Each number is 500 + 25 x the weight over its row's rms, rounded and kept within 0 to 999. Layers, rows and columns count from 0. Numbers have three digits each. The size before them is the row's rms in percent of the matrix's.

# o: layer 4 attention output (transposed), 320x224, rms 0.04, rows 28-31,60-63,92-95,123-127,155-159,187-191,219-223,251-255,283-287,315-319, columns 128-159
# v: layer 4 attention value, 32x224, rms 0.0348, rows 28-31, columns 128-159
# up: layer 4 MLP up, 448x224, rms 0.0537, rows 0-154, columns 128-159
# down: layer 4 MLP down (transposed), 448x224, rms 0.0461, rows 0-153, columns 128-159
o123 090:515516531500510472496507490438515524508512487510508504500525501533522506465485527530526519543434
o155 095:498494474536512549503536520565526486524508482460492490479484549475490516479476519465452537491487
o187 095:514455495500472488487478470468520491517472536492512535527557498499473488530532485475518507476493
o219 088:511519459491481504506477495508517534519491513502518519504507478452494490464489497479487509537520
o251 080:486493517520482495493512515450489491489513505488505493510481483509521473478509512500493446482499
o283 091:500499505515543483538470529493508465517495549541549514512510488516497509476480480490500508549529
o315 121:463502527509490490515478542443487526500577517498523480542539516477484485503501496491451489527538
v28 093:478513546486482536508488482497517476497437464524487475524442543510523486505512479483525489499496
o28 097:523490510511433459525486482503485499482462503491517507482527500501465512516482491537555521515475
o60 090:505469532551424456536524561526489521532490480503515502494474472446461488505484543530535460522496
o92 101:523521504448449487480488515425472517505521522527536515493494476470507486502511517521465476490533
o124 092:503548507494510443471501471479485522509517537469515533482525511473512527507537494504524505522468
o156 082:517554479510502492482488494431501528507513517485510522485476479480485515467518513501517476485552
o188 106:497443502483503499495491493504510474565483526477464497484523498493522517530468498519473529505486
o220 082:542480526474490526498522483468489517478483509519533428499514515479524520521513515552453505481475
o252 097:495473473539489488468495502477505483523487504561510498486512509479465494510523505506486466469481
o284 102:528496522481467513462538495480472504507489514527509515487506491524475506530457484486481487460466
o316 109:479521522503501538459524473481536501511472537507521463479500515492466506510474474486510495487484
v29 105:483503500519440474494461500532494546516472519534529510464482523500506509537504511491509493473493
o29 105:527545484526489512450506471513523472507536499482498494487537481504509495459511493502453533491500
o61 106:505491504484538507512501505544487467512464471511505511506552527509497449516489497455539515472503
o93 114:522536554482507513487486498456461488516480504509505526527471520509497469494482465478472529454516
o125 097:471527448475478511507505479483524490512527481534464543492520488495478495546517501498471518496536
o157 104:528565521478482544477504456449488502478510502450493529531472510480498478466491485542483475493498
o189 093:511474516479495537489497549525493490492526493504515495506517519498477490462534506495522512508529
o221 097:526471497499523477485536508492517491451487527510497562479484527505494508518517517484522467509485
o253 095:493519467501468520465491510526518497440490510486513450479501478508518522517546537467539532515518
o285 100:519509487445493482495483523519525497461496494537539519515491506558528521510439488502494534491511
o317 130:470535477494503538465455506508526455493476505529520508481496487481525511503499536454527536471519
v30 101:463509533531484479476488474507504475533552482512504461488482531493511464499484488509503529503494
o30 098:487489527508442480525509532560500514478487539567519515506472474480469512524483459530502469494500
o62 100:509504452518485462485515542481482513494473501530505514503444472477463485486488460556524466504490
o94 092:466524484528466551534469500527532515482479446508530476517507523480496467523455493490497496513461
o126 101:523518493510447498525477528502512538503490497495533522497479489540486503511512510505539527471528
o158 112:483520502485489471516532478489529511480514508503498502478532485474455544473484504499488476465530
o190 095:502500462537542504507510491483529472522489498477444488480507539515510508520495510480468527474514
o222 089:464549494494448534516533498506488519533505487507503523505509489447491491477524474510487498504480
o254 098:547478530486502510469508514457520458483505551514503496567501488509461482481449557537484475516477
o286 101:485487513539546556514508500489494472487503481522501504497491518498473476497511506466494500520468
o318 120:511487495492506477524502498488508501492510442521562501564505499516493485437501497497509513540489
v31 097:512492515470505479511474438484495519478488513458522475498491485487504502463529528510509508490455
o31 099:480472508518507491511491524540479539477468437533475499473504502470511519574485494458498494502507
o63 101:538509539477520481492520503506496487542536492491516495499500557562539510518507477467492519505532
o95 116:497488496492467489487486500505503510462493554495512532506496506538542499474542530496483479507500
o127 093:571486518508515489471535518511521508482494489530471514496449448548549487516521528484477536487521
o159 086:466489484530509479514496533518496478506462500511559516502509456453456501517501533439521535546507
o191 090:493476449507524511505498499513470469555499512518459478553508506495519501531506490535491528484514
o223 089:490493500494458500523513490462504483517537473480486474542522536494479431501510474518572489488487
o255 097:500449526511501541480526498535463513498505493519512501538470508511570524475504493519520545508502
o287 098:502485490507506464508490457503502509543514486528508503468486514515486550479488501473467486487495
o319 120:482472490541488477471500480517481524549463476508497494521493504506467501488530515486518507508502
up0 101:505513490509488519532526498492485512486458445476460526503503494439507497552529449533528495553489
down0 100:453546496469501511471475473495495538509497511542469475508482505466550535492517496479525519487498
up1 117:507477504520451511490498521520481492487508505516492487551498527479454503511466507514565493483508
down1 102:503490520523499472497448494535498455521480525518513519563531518506492464453470491509478555511462
up2 105:518455452513489521504515560487524505507474477515468491539468507490531503536513506526545534488446
down2 105:514508489549536491496527540493475475481485496520482465482507489529480526498510455506544543525499
up3 104:471468535519477483565517506447524476484514515542473487546469481512542476479497493504514491463473
down3 105:491536511490529492461518474494459550486508513492528537479537476520493473509483494482485508473526
up4 095:473491487562502491538511500489496505518476465518491485508453516483490482542501487505536510488468
down4 088:494547487494472510498487506511523496486527455458447530460516474535511496522505488548475498512528
up5 104:509518508496485464482544524485462496499472485474445489505498508450498513540531487508506481522494
down5 104:493472483503475529516504446464536480510491505556512489509491494471459542484509542487498461468499
up6 096:508449479491450492491542492522522517541466463482480481544536485504500501492522499483479477524546
down6 096:501498529512526518497529488482517496491556515498502484445469540509524472491546468486556463489416
up7 106:532480494513456469483485515445530521533522507490468561540469477481487499500529525480518490535474
down7 111:516466520520445447485492509504533505500508525492509470489465527464457499514428528497474497480500
up8 100:511451532521484474539484519483467481519534543531519467483494495506474520549462464483533473479466
down8 104:498483533543529501542495500455529467493481498502498511499491485536521521523516494436539490470475
up9 102:470504514525556486521541490479520517570493528487502496491446483527533504488452518486573506501526
down9 101:502524483500561491499475532485499482524501501470466501502496502515507489493487478484518507479498
up10 099:472473499513493507527532504440490471535455471469505506559475512520504477473498495536482481555489
down10 100:476521463563486484496479467511498500536481478497493506549515505521537545491496508509498494479511
up11 098:492530491489514474506571492488529496527503488474533527484493496513550502547457462496519470460496
down11 105:456514532496496521515514516516484506521528510455505502539498527483501537466497479532459491512473
up12 092:541503478487470514479534547497501549498498502482478474500477503510513494479459517493480518541498
down12 095:489497493486508501494468493492520472470488497490498500504478487532495522502554567555525483471470
up13 105:516470516503503503481498473489505489489485478525477462514553500519490460532475494533505443519498
down13 096:501531474507507476462497522487501530456494500467462484502476481524495511502523490495486500501506
up14 097:481479479500468520529486541449521535520458504518502499467457521464501482497523468511526476514503
down14 095:516494453546511479529459525472516501527476487449518494481491485533508518495490501466492510485485
up15 099:498531513506501512469496498467404543521519487509451527501495476498490504516530465488553458511477
down15 096:492470496493516489521487474488499508482495514545502469528485504494496502497495486494528495480516
up16 097:466484495539463499501480483457460456465567444477504488505512473508456460486512555492488443506498
down16 105:514517480519496498512499495488517530487488489529473533492495520489512547544516501489509522533522
up17 101:493445560516497504525514532506472490514473480553469506460509476527492511467487509488506514521511
down17 099:504484461515510479489527508526512451503482456505509465446455454533516514447493528510504485494464
up18 097:497493505494481522516547503468547492543486491490457522474502505505495475546493482520476469555512
down18 097:528465491464511510543504522476497529542485500482505419524491507502494535496485502509510550485527
up19 099:533483501519488478487530519460495465470491499509520498520472504477523486528506482478521515536477
down19 105:467489477504443517513477495477493498513511495531491460488500479481491469479492519485527515554507
up20 097:466528511504524467522523496452514498506518503523508518453523522507458500517476485519493435481482
down20 096:534504502521487555501536486506491477504466519498490483476527475514488536490518509491516541528475
up21 104:471496511502492504514521493492544479533485500502466508514457508463491522487499512495531491467528
down21 107:470466471534508517496488503476498518464476463468517497504511533495447517504522518495504492511485
up22 094:563457499551482454459478492536518537517498520510492504485520500487520460520501462470506476469523
down22 103:448465522447540563501514473499515503526472501474507519566504527506470457475468533540510537493485
up23 099:500492498469500517461549523534526505519556506521495533510515499515512520495506491473486467520483
down23 089:510530564500513530499504478520470457507490520486468468531505484457520490493520537511506525503540
up24 113:493431496531509527498485496482482513525526487480514460565492504480463494551489497518541442533520
down24 120:478468493519497530473474520553469455478482465499494487522495492491503534531562507477515484465498
up25 103:498476459528475484439495540511482445503458525519489450526492528450486500551511462492555490521496
down25 100:464494499465528535535443560514490473484510477495507488509507483514498449476506478466534510526459
up26 102:519488560458492515496536507522492480509520514476498525499538519476492491516504471510497502523506
down26 106:492523490503512524526430504512547494513488517520493452495520521502503525518473486500485539490513
up27 098:525462474520505514487525528492464511498517473504491452511511509565464490474498514543500495515512
down27 095:491518503488515504513482479526512503503525478474474482490485479487513501516470496505454465534484
up28 109:490495516512513437518532474491489543518507516514526497513521490497492465537525484546504462501512
down28 108:506508495487525517527512510469507502530524510495501523462515498482503474464497535512485504545520
up29 103:560504481510482518531510507517490477475468471513473450567456533483496522510522473501528509505520
down29 102:500503510512540462530483494509465503532496529518494495467498505480504526461483504484500512502533
up30 104:554468485507479511516509533507506479523494508525520507501519501483539480504508516510537495521493
down30 113:481464483498484519489476520496506472516493561453489519441514473465508447472475545481479498509507
up31 103:536472489533491510468514517515485460451483490490507493501502498501480524507500466523501532487491
down31 104:532488457481527499491470496464515535492446484502449515458499517449502487496513455466515518511523
up32 100:484478474513492479534500501503466463499489506499498503542493505513466492539515454482486476491537
down32 104:479531456493497486577522474484510466492476511491488475478498478524472535509472487457507527490525
up33 103:511487463519502488524501484489476484480483465499525501498522526465497495518467498506475467514487
down33 107:506554533492496484442517481481498488497500524514512517486518510529508487505523489504486532498549
up34 098:487476534507508562509526504525538500504495486520524507553526496521508482515524533522511473478569
down34 102:472502471466493488505498490533500533507478513491551543497521476527506499490480480537480522500480
up35 104:495447475477516535505497522489549451521535467506525510532529505521521509459496497513498475515504
down35 102:494499448507492471518468464487507479473517508484478493485496498533478488483479530519518518479503
up36 108:484478523519474534520495518504489488502511496491496510567502553502519495486499457498521508471488
down36 105:488509525461492510495502475548491494514528532479508501539502513454513556470521501457546486476467
up37 098:491490506505489473467520527458471451524455498490488515499518498459488472523488522515499524501497
down37 100:464524468501557509501489470544528531503501507519520549532486469458481504454505481486501506450527
up38 101:512503542523477492487500502464502535538536484460473497534480521485496506513500497515508511506479
down38 103:476466494545493476468479468530475480492498464493509511518518486537476538513469520491527559452507
up39 097:511528494488506481497529551462492492526540471500527487538518498507479503535466455505498488584504
down39 101:494503550475534444531508524500511510501497501542497498506528456548457514495505525542496533496581
up40 107:491497488524482502527510492511456478528505470481515481483533465507508478460486522516490510484489
down40 112:480529552499506525464486518572517483496501483497470497491491522496499492518495474473462477496494
up41 098:506482515531475535486502511490511522470540508500461516529484525529503538485495490520538427494502
down41 103:513495502501564447474505471496526459517515504518467508439449477483484489486472512503535514496529
up42 111:512446544511519521539506490529487463539507479445523475503545493486483520500513515491541468484471
down42 122:552530503516512476520525472476514532498486458453546506473521494489456428510497494530486529495508
up43 095:541489551513473484499516526524457467502510453527544492508493479503515501494482498513512472524523
down43 100:493506479487477492499476479476498513535516510525492481474474503501477494525502504437464528473528
up44 110:502475522481481486528506491484485483556503484484492439504519543501532475478553462497510514541492
down44 107:537488503480484520508485467569520493496477481498487539468557508528500531494477488532509542501506
up45 106:524485532517487507497499509528523473501496508540549525462484490525469484527481490513516468517535
down45 104:473527489545506449470505474474503516516471506487434508487523518484515519517510517478496544491507
up46 100:492496499507478503485511517506471509496522506548490501478486490522505467559443492486496514489505
down46 094:538468508493510472494489466469492513496549517485455528502468471493510494476512501491488498489508
up47 106:493466536503461484487522533519480476485524510515475465506490490525480507481458470494545486485481
down47 105:467475471544448494489484513512520516469537474494490514499501482556540569510458512393507483514513
up48 099:465469460538507462489519509520517487497484487505521468527505530457488465507495505476503429501472
down48 082:474546463489502475480515477527505487515461529503506472506470501494505483555506514464510512519526
up49 090:511501475527528500473509497499499539516530500544510488449481525510502489496552529482466511519521
down49 089:520513542504515509548505497493500486491483497488478513528494446496503509466495496508482473517527
up50 095:483471485491480536509514540463507458482527522541547465468518469504488450525489528522546502539479
down50 099:528503491490461467517515497502563466495513522428486469541507483514528526508496497486490524472503
up51 095:509499469525508491497529515516491453505484498498518508493485527503526542507507490488460534472516
down51 094:481481464502485517521428462447481525513517555477499497480498525509473511462490478458512487452514
up52 100:515511506533516451461505499497470498503491509501499505492517476508481519520479492510503500540530
down52 096:492550496503529512502482497520504499492517496518521560515516560502558463517501501511468510478510
up53 093:507504489531466493541483521503509534475479498583458537515498469506528509527531528500479452471487
down53 089:466561475468491517459458478493512516509503532493482471487497486514443486492456431499498530513480
up54 098:470496539504475494504516544461514512527499540504514531516554499509538506510511523473479527487473
down54 099:529418510477500507493521469512470489482467540500485519465463472484495499544493496462543499472486
up55 117:537481502497445548513531535510486490572531553478469530519496518488487533488495448459521467503471
down55 111:520449465478500466488507528463498515502496540471474498453509475490537486556491455467491501532486
up56 098:497477523530471504449477508490502480466526497488464474503535539494488505531441457507543481542503
down56 092:508475508487506509472480487521502482490486506491493534476511500494487488491519540522471486499513
up57 106:513461517518486516509544529528474506522473507560496502495505492508462469541520508498508481482570
down57 097:500513551454510491481547477514502510497470489544511484471460526502523467491496507465508487486545
up58 095:499460461457481465486501506432492461518478494519533521545482500474537492531472514536523483489481
down58 098:464518524516501503443512460537511479474537548513520484505503513511486546514511456508467487480508
up59 102:511462507479511513521494516516496465512481528518519493516499490525527475474497480492518503523464
down59 106:469526518480469497536526498474470499496489523463519482523533460479447468516535537503507503467500
up60 106:492490438519450487522510495437506459467531464465444505489507498485516516516496481516488519530496
down60 111:499499456495509489516497509509505529488487550516520488465451484467551495505471481499510537469499
up61 104:504508488519484506523529532482457500508509512547520506520472528450478523451439507487541499523438
down61 113:535558546442504495490471462476520526550502510484475445484496487479470506497506531517515502501488
up62 103:490506466546505468518499544492494476556524502490514517490487532532498488482562524508507437496508
down62 100:499526480491505508486503476492501522523475517494525514478428540498483447508468497536505503458447
up63 103:509489481513490454533547525464491518535511474516501528491478486501465546524510483485519478513513
down63 098:518516479488468478461499487502479510488531532501461467484517463487525500543451525540506489524520
up64 106:498471510560497482462550530504467486521502498510501461474491497436510509520458488503507494532461
down64 098:512478506445507521437465511502506500504524487508517496507490509501474482493508485473478493517528
up65 101:509493530538484491485484539517490467530513498553536524497453485491507513444495494475497454556493
down65 096:506521531490501498484473524476521484504560510482482465476509521546518522488468520469501507496523
up66 099:507465497527484476520503538471478504521496468483476484518516464510469520515512508497541507512568
down66 095:509560521510505476497513506560474521495538493512486530476502500512486539509534514568485507516497
up67 101:578507510513506491521539503488493493521491488490442498513463509524497527558516511494520478500460
down67 102:524490480514505528469523457523553463515548503487466474530501515505490482514550522508507539521529
up68 102:490501504465475530499497509515491506523531503522518505484507524477466515498489509524544476516473
down68 103:518526520519513469538473494450530496500483474505489459466469476483550481522506490465464515496530
up69 094:490495516539500516550493509521504509499535484528466498509450518512507484501516451488492481496502
down69 094:516515515511513506489511515575482501506469463490510514534502535535492469487504486491491480477475
up70 102:472480509491507447484482523452514486506513501494488518492508554481497520495525495455502499479558
down70 097:511488487503544506517503464568482466489485517471524503500518480468509499523501467503504493531543
up71 101:491441496529509511506462516508501523488479494531517540483489495465490516513461505494538487487455
down71 101:497511509556504501510530462547517494548502510490474491489472526475486509453498510463472520496473
up72 094:472471473489512466516547533528512508494494511538486506490512496505495528498479461509499460526501
down72 096:480537456526494449485498476495501489476498471485496484527497504498491477500476481517461518472477
up73 109:528508495508483507492527486472490477491511525522551552475483514497490474487538486552507467531549
down73 108:487520481522487547456520527529504529501503554483451495502484504514501469490489518465505515485497
up74 101:495484490509493481532541478497458520517525439472489529510528516489489462495458500513525495523484
down74 099:489568458535506505490486465487519477505503478500481492477505500560499472493497492485500512475519
up75 093:525487487559488501466532543519508534558512473504520437511490555555497517501490465470500487511512
down75 092:488502508501506494533518485466496522524477533467531515511504541495567527521529525503519510494501
up76 088:533496496550530479519497506503480491508517502554485474473531494503500559511502525482455483500507
down76 089:536496534481527523499495477518502509492497498468566552503482449480482504521475489498482505472486
up77 090:457465551511536471527484529491495515529485519535471511537495549463491491528532487508517499516482
down77 087:526548513463469518529477509509519493499495473476462531449514497494517470501477520493481521513499
up78 099:552512519508511476517509523429521481541503482513485510507490496441499459474505498536486511491494
down78 104:493496484465497505501525494536538455491506497493478482468543499510523502526552535524495523469505
up79 104:510492473515427499515518537496447510523498494466539496533536509545487466483524480502492522525489
down79 107:478502482476481510494485474539470522493473501501487545493502491472503485522517464479507549486470
up80 096:540490457527482516514503518532521496537495526514515490510499500537492488505509485495503500508497
down80 094:507489545514522503450526473468459520469464521490507462552515499485435501512483486481492466489481
up81 097:531505510522476475518504521525509483478501413505524485528502518500541492530551518523553468503504
down81 097:523483520474504515488535516524536523474496497487482522481479518452521461462487514524488525516471
up82 099:484482469544517503501507525501494479539519506497509473488515513525470504523485506484503488480589
down82 097:497460519525499454488457505491490509486512469507514521461492533505542511498524485441461531500488
up83 096:520514490483518436484507519511492473512500508515517509505493468470468507486489429508515485486493
down83 096:541438521510489490499493511513496501484493512508529461480465550514523517484525482489505527489519
up84 096:508463446569496477507492480503474480514484493513503440542486468442480491510484527542505477449501
down84 094:504477461490493517485510485489533464493499476484499465508503522526535530549525484523482538508506
up85 094:501507486533478506500529490511491483496475443488483529557559501446540519537483502523502474481495
down85 094:501479552490506507487468542407493478504486542511496468500485479544498507463566535508534500483513
up86 094:517453513505479503524504500516465492518477474513469500518493529458482475496523507510512496530524
down86 093:547471506515504531508446469503492483558514467497461507485493543536535511514493495493524527535490
up87 094:553540500548493442461516522534508520524484521498468483493491492473458472516489509503499464482495
down87 092:488493545430495542481496475498511503541525513506492512529535529501557504472549477501505506527454
up88 103:494530531546468524491506499460498512526532500490456474506507526532460516462506500504504517476491
down88 103:510490520497459524495482494490521485560517509457505520447487486543529494496462505506493469484502
up89 093:473490456529534528541468505532476481523522522505532485475485509475482503476535469480540489488504
down89 096:464484498579456480449489515533536465478496498506537493505503473483508517525469530472481519466476
up90 105:541479515512468567508556484500488483512530469446468473482527473491475473452499491495519467488499
down90 097:481498520521514496527486496540548475456503537499501540505468502490555524489476486476529488508489
up91 097:470462513506458475499518500482488515510512486501535510523513507467484535474531468505519446534449
down91 101:459507516466519498462501511500514502509482505445503478502505504537511492520497482448494505503496
up92 092:521484481543500483482479579516514500523466503537484502458539513543474499504512522474517494476497
down92 094:512512522477472469476525462493494523493488496522521514512485496503520527543512523486516492429506
up93 100:484475554471486502500480473476515464531520540465517448482511482521491530524521501509499456494486
down93 100:478526475516505480531494513496463498462504455514478468502529491521502480504507467493480490538497
up94 101:502518535548490470500569530476491480567514504487483497512548488477441506558493496504502480481536
down94 099:460542496478462524484497511507503540506509482506454487538516500483505497519503497475493480519503
up95 104:499511513490489526507482538496465514579522501453479487498513519490479503521512490516522505493494
down95 102:468540488509477511505491532522497507475485498436503496519503502567463501440515519469504547552501
up96 105:529490509505494521492513531482463469495475511542510492509535513483522470521532495500504509512456
down96 105:514517502542490473485517517510510518470474497475483476464496485534467528525488527485489505496492
up97 102:495484512488463493554536553493502412465498462521505522509516535520496491497449519469543486492491
down97 099:505476509515533511500538510509515496500472494526483483477515483478496501523487512541479524523454
up98 094:486466507502535489487518496468474479473532502526511483542518483468483526494495484518476519468466
down98 098:541522491456503481490485529475517472502532473498463492488485458508483527530513500509472494483487
up99 095:508517491516481498526551520471494486514498453514493532534498512506492482456506523515502482464519
down99 091:516563508414520502469525474533499498530526551532498493490504503492492473476509475494505538498500
up100 097:514495525487462518487492493496502521476533503513518470506467512480509467479541464504466472522449
down100 093:485491480461456506486476520523473487487472545516450534480507475525530524490460516506553517496516
up101 104:492487493458496444494493505434474467503533486475528478486477494498483498490495516487480494508501
down101 102:472502475478474472467458533551512514515493559454474485494505536507495484513504534492497483496537
up102 100:532463489535473482489515499494483511507487474492514522540547511503494554511522504498470491509499
down102 102:490527519421511491472504460523535484480541500499522480489482515511542503479442468512503527501502
up103 096:509476534475525478484556512480487541462498480495446556514499547510538461554491480497512483553496
down103 102:526521559499502535450488495509516521517533547479512502500471476495523498470486513480504470489533
up104 100:470478506547473475486518471469523494478536510481509477541502506519522510498451480515468474530519
down104 103:472529518487452511540488480519528496496531524541484485473506462501520480507481536510494534510489
up105 107:512456491499464496515520496505496507564519517518488505513492490483459534516482524521500469531486
down105 108:506485521468536515480480513548520443503470513523545514487527513455487496497515527495503472504507
up106 100:498524532512488468492500519497494486481525510530500482491526508535477512537482495512515513513496
down106 108:512452474498485518484497521514496457475501494524521465493508461492479509481492479485560485501496
up107 099:500494487476466468472496523512506505516465500453477513536456545460513532520497461493488486523545
down107 104:494520515476483492510494492472498517515506457472482489499496486482482554484488492469522520477521
up108 108:496516482530520478525477525476489512528536506493523495504483446465455490488482490507495462477533
down108 109:505504521503477530509512514477491534529445512487510534503513490552482531515498513468459499463476
up109 098:532513482493483513496543478451500495525520453485500487511542493511502532559505487505518491535512
down109 096:474526480488484520480501477508482507496488497536514510492483480509505517523496507466508539449539
up110 109:525483546458511507469472552487536506516520470508529528526514498519480524487481475496546467474531
down110 105:479469522482531432498526487521480513490484505495431540528505473503487462533500532540482487478510
up111 101:493518471512509438484498493464481472478531481507511488501508502497493488535519528480507508487479
down111 100:510480468519477534532498498499502472520503486546526486481508521490503505497487464495551489482484
up112 102:502447475501512483498471515474470473520504486496504479506513511508532489469449503495579451495523
down112 103:493489518517512520515519446448483509477478491512450502466467512505506502519505558504499533516496
up113 097:460482514509498537491541497511507492498511555498493472458467451482534487516492502523504476542498
down113 089:483489472502491464535489488492433542517519462519503515511519505495468514484492518515522482502488
up114 102:481499459490498521543522475461496507530543527515475472503460471458482501479523502558506512496503
down114 099:497490502478505529509487483536460506483543506574433520482564460520506509499473475463470488487480
up115 102:503482468544471498477535495484521484517510528515518501520501523529458479514498460539532482501508
down115 097:529475488500519513494498519548530475507505450531488498493473526492533530475478494498496501515493
up116 104:491450496480489463490492525489478461485502465497453515497506483515479487516487469499491503493507
down116 101:503478516523492487509506473502498481503518524494499511490544452491495503513501516487493522499457
up117 094:517533477491496513518492513485483530511487496484502473501491479519504497466511471499496483495488
down117 100:493496524483494462543462513491514539478529517490521495527486495540478508479515507492542526473479
up118 110:457471504499502537504499514453450504475502490525490509519490493511501438483487525504530470507457
down118 104:513445510501506491513482498520498501490526497496507474508521542519534487489521531507486495495498
up119 096:503519508489498546473489498484479506490505503480506456519485526520499536520484491507503505499506
down119 097:483501493520503499524516494449486465461498495550474509492508461471468500493470500506529508505507
up120 098:489517509478517495489546529519469485503519517462537575495466493454493459534480491485554503510494
down120 099:499470482480487510555540500493517514494522495556494502439509487509464506459481460509497498499476
up121 091:529485511504514448477492508487469477513536465485469483485494517544478487510558469492478516501491
down121 094:510446492500488464489491488431572534475524507481486470541526483520457471503496504506529487495502
up122 099:511461503509464460502471541496476505502490542477502522521466498506469461465469497497504536494482
down122 099:521423514503466543485475486507535476527488477469498487538534507506542490503480499491526506481487
up123 098:511462572494513504495547498515516480495467440551501521481472487529471505527523473494486502522533
down123 099:512490494511491513532498491498500443535516489482521495528490514514529522468529504486524502447524
up124 094:486507472488504532488506503508519491494484472488485512532490522473479542489532538504559504443497
down124 101:460502501469493507516491485473542518495506532482512471516515514492505494451481515519459477533517
up125 099:531507500510462441480520487479482512556533517513504506515473471541505489494528506500488494504528
down125 108:511508514494524530524504536495498486500487484434496469506508514517522503590485475494480521489537
up126 104:548448503519482462503516524495534475541518506479502543542527531501523494491472515513546483533472
down126 103:474491496480485520501540483533499526547475455494477490491555493488512515474442460472502502505483
up127 110:504470493507481487496522539538517494483478514533490490522511486432463519472484542531506481508512
down127 113:524475499474472515494496545535514501580494550491500487505488510487470456479514517515505481488517
up128 105:474524431515512482501476514513499509516519468528508459492486525513554505497483509498519502501538
down128 104:528511515485530539539501501500506524491511493483504507475483486488524497498553488533479479491474
up129 103:529472476475480507466518494447497473480540516509524495480518517551502486528484481485514499503524
down129 105:515549496473503505499482545511485452501488489495504496464480481524441455466467520500475513497514
up130 101:541537484538486494558529504528510505517503442490517538483480477472488488485521503471466490518529
down130 102:520457538512530514483498520517484470486536472517518475507491471478485523494516521484490489490503
up131 100:520520518478505510543484503503500482502491487469508501493481522491544540528524433484477501504513
down131 104:554473460537516496493484466468538496516496551478509529519512495499506483508499489495515497470482
up132 097:536478549517477510496528524494517535509497519555497542499485479542481493520489528513530478477463
down132 099:495526518489536515526463480497524496522499481462520475521524510491562533503495486503523486524538
up133 099:530473452501507480485504485528529469512523493527497494499470515453534493439518489508501498521514
down133 096:468476489466498498434499466507464529497489503493489523467507491433489516528498507526495525532505
up134 103:501471508491484445477513524490537485504503525541464484528456502472456489506501496510496496510477
down134 098:476490500517509460502536493525459504468484485478491504507507476515517473473481487528528491505511
up135 108:551484509486483489505487500499507491513482487478516534536503513498442449499514496494532518494515
down135 117:549460482469485524471510474535522477498537489490476510452504508465490449527470495510515497527500
up136 098:509506515492482537543520542542508491513478480533533483528496517504513523455531451509476502491506
down136 097:514565498504475503514499488555480515505503498463487504512501506471490515505518504516484521497473
up137 106:484464520479502482499474454494478539525478466441521485557498522470501498526508480536535486512533
down137 103:481543513503492509496541494503489498517473499476510528536501514531469506515524545510498493496513
up138 098:482477483489451506487553520521462517519519539501547498498498533487502518525522474540514501496530
down138 101:503492503524505517541483492533515495477473503518505506494493497518522481519499510492527545488474
up139 103:511512540495476488514507524530508482513510489528495458497464490537459513506480445529477494512480
down139 108:465450504486469508517506498494499523546533484485470468512465511484499507551470526485513478529517
up140 102:477508530509466457510468496484504474504529478526468509524471490487487443516523478492519508500463
down140 095:537455510483466504482456518514521501495517496510465505511497523505528488513512501496520445497482
up141 106:522460499511481487504517493513482518489499497513570542528513546516488499500520515512529488492478
down141 114:505457475516455507532521473488479522475511510501526480524498476480482515482491526525457465528468
up142 099:472517476504525506498500487513485509542543535514532539481434483494469502543476524492513498481525
down142 096:475536488513521542587505495529492455470469557490532507487520492520504512478469450487501495506534
up143 098:494467526523484467457484499499496510528491499511509531492500491483504467494522476475506492516531
down143 084:510501505530480505464515501540492482494492546484506458522497503484467456501486469438516540469491
up144 091:521500534506476507509503487525528475474509457537514496477524487484538469500468457534489468525513
down144 097:481531471485503506552466503441486515511512511515479496484501508505525468497493489521481505515501
up145 105:487484491556503427494495497513471457496512541520498511492506506506503473498457468514530488520501
down145 099:509479508496502531479506538493518516524523513492514492488487486522543452558488524476513495463490
up146 104:483503522508509499527494536445443464543478494511496481495485541520496513500518488464516525468508
down146 097:542462455526527490483504483494474471518494476494457477472522484508467505517469494518461508459563
up147 103:537472521504491525480538456490469497578522458522535501512547567500501489511487474511491490499510
down147 104:490465501476496509520494539494525522462476503559456478481497488487528485476465488412478543512495
up148 100:519514532526487505510527524501453491551517508495514444493512500495490481498530485503491459504522
down148 099:500510474466515521467490519509508501517511492542514475492505485501514511541515503438534518463516
up149 103:495452487503476489479497513456446490471485450536502503520521500520471502513511538497539499549511
down149 104:511546504501502466491484552508487454569478500505500496464544489509503494441551491514430467503530
up150 101:492491510483458522525516527482524493503476466480517544527506485474472500513496542465515469441497
down150 107:474509510516479554474425490551535465500503488472491513492500472515508511499458505504512495498518
up151 089:507514486513486530511526516500522518519483502460509519440501483514467524516554522474524511489511
down151 096:505511476506481433518504428498463505485529485530561505487476519468491491481479481536506493523493
up152 098:492505522506478507517495523479518536487479521520488527505522526538460483556459524500464511511515
down152 101:503541499534473489516533490468481481514501474472524524519523491504496495528527502501487490481501
up153 101:521495534500526503519502523498518500481493512500495507455479508497470506489481511457470478492475
down153 091:538542485465511478535514490494457501516464481494472520482486532443507532510510487456519484516484
up154 100:525472517541524472509470500512479476484484465472549477494511555484507505483515529511499493504506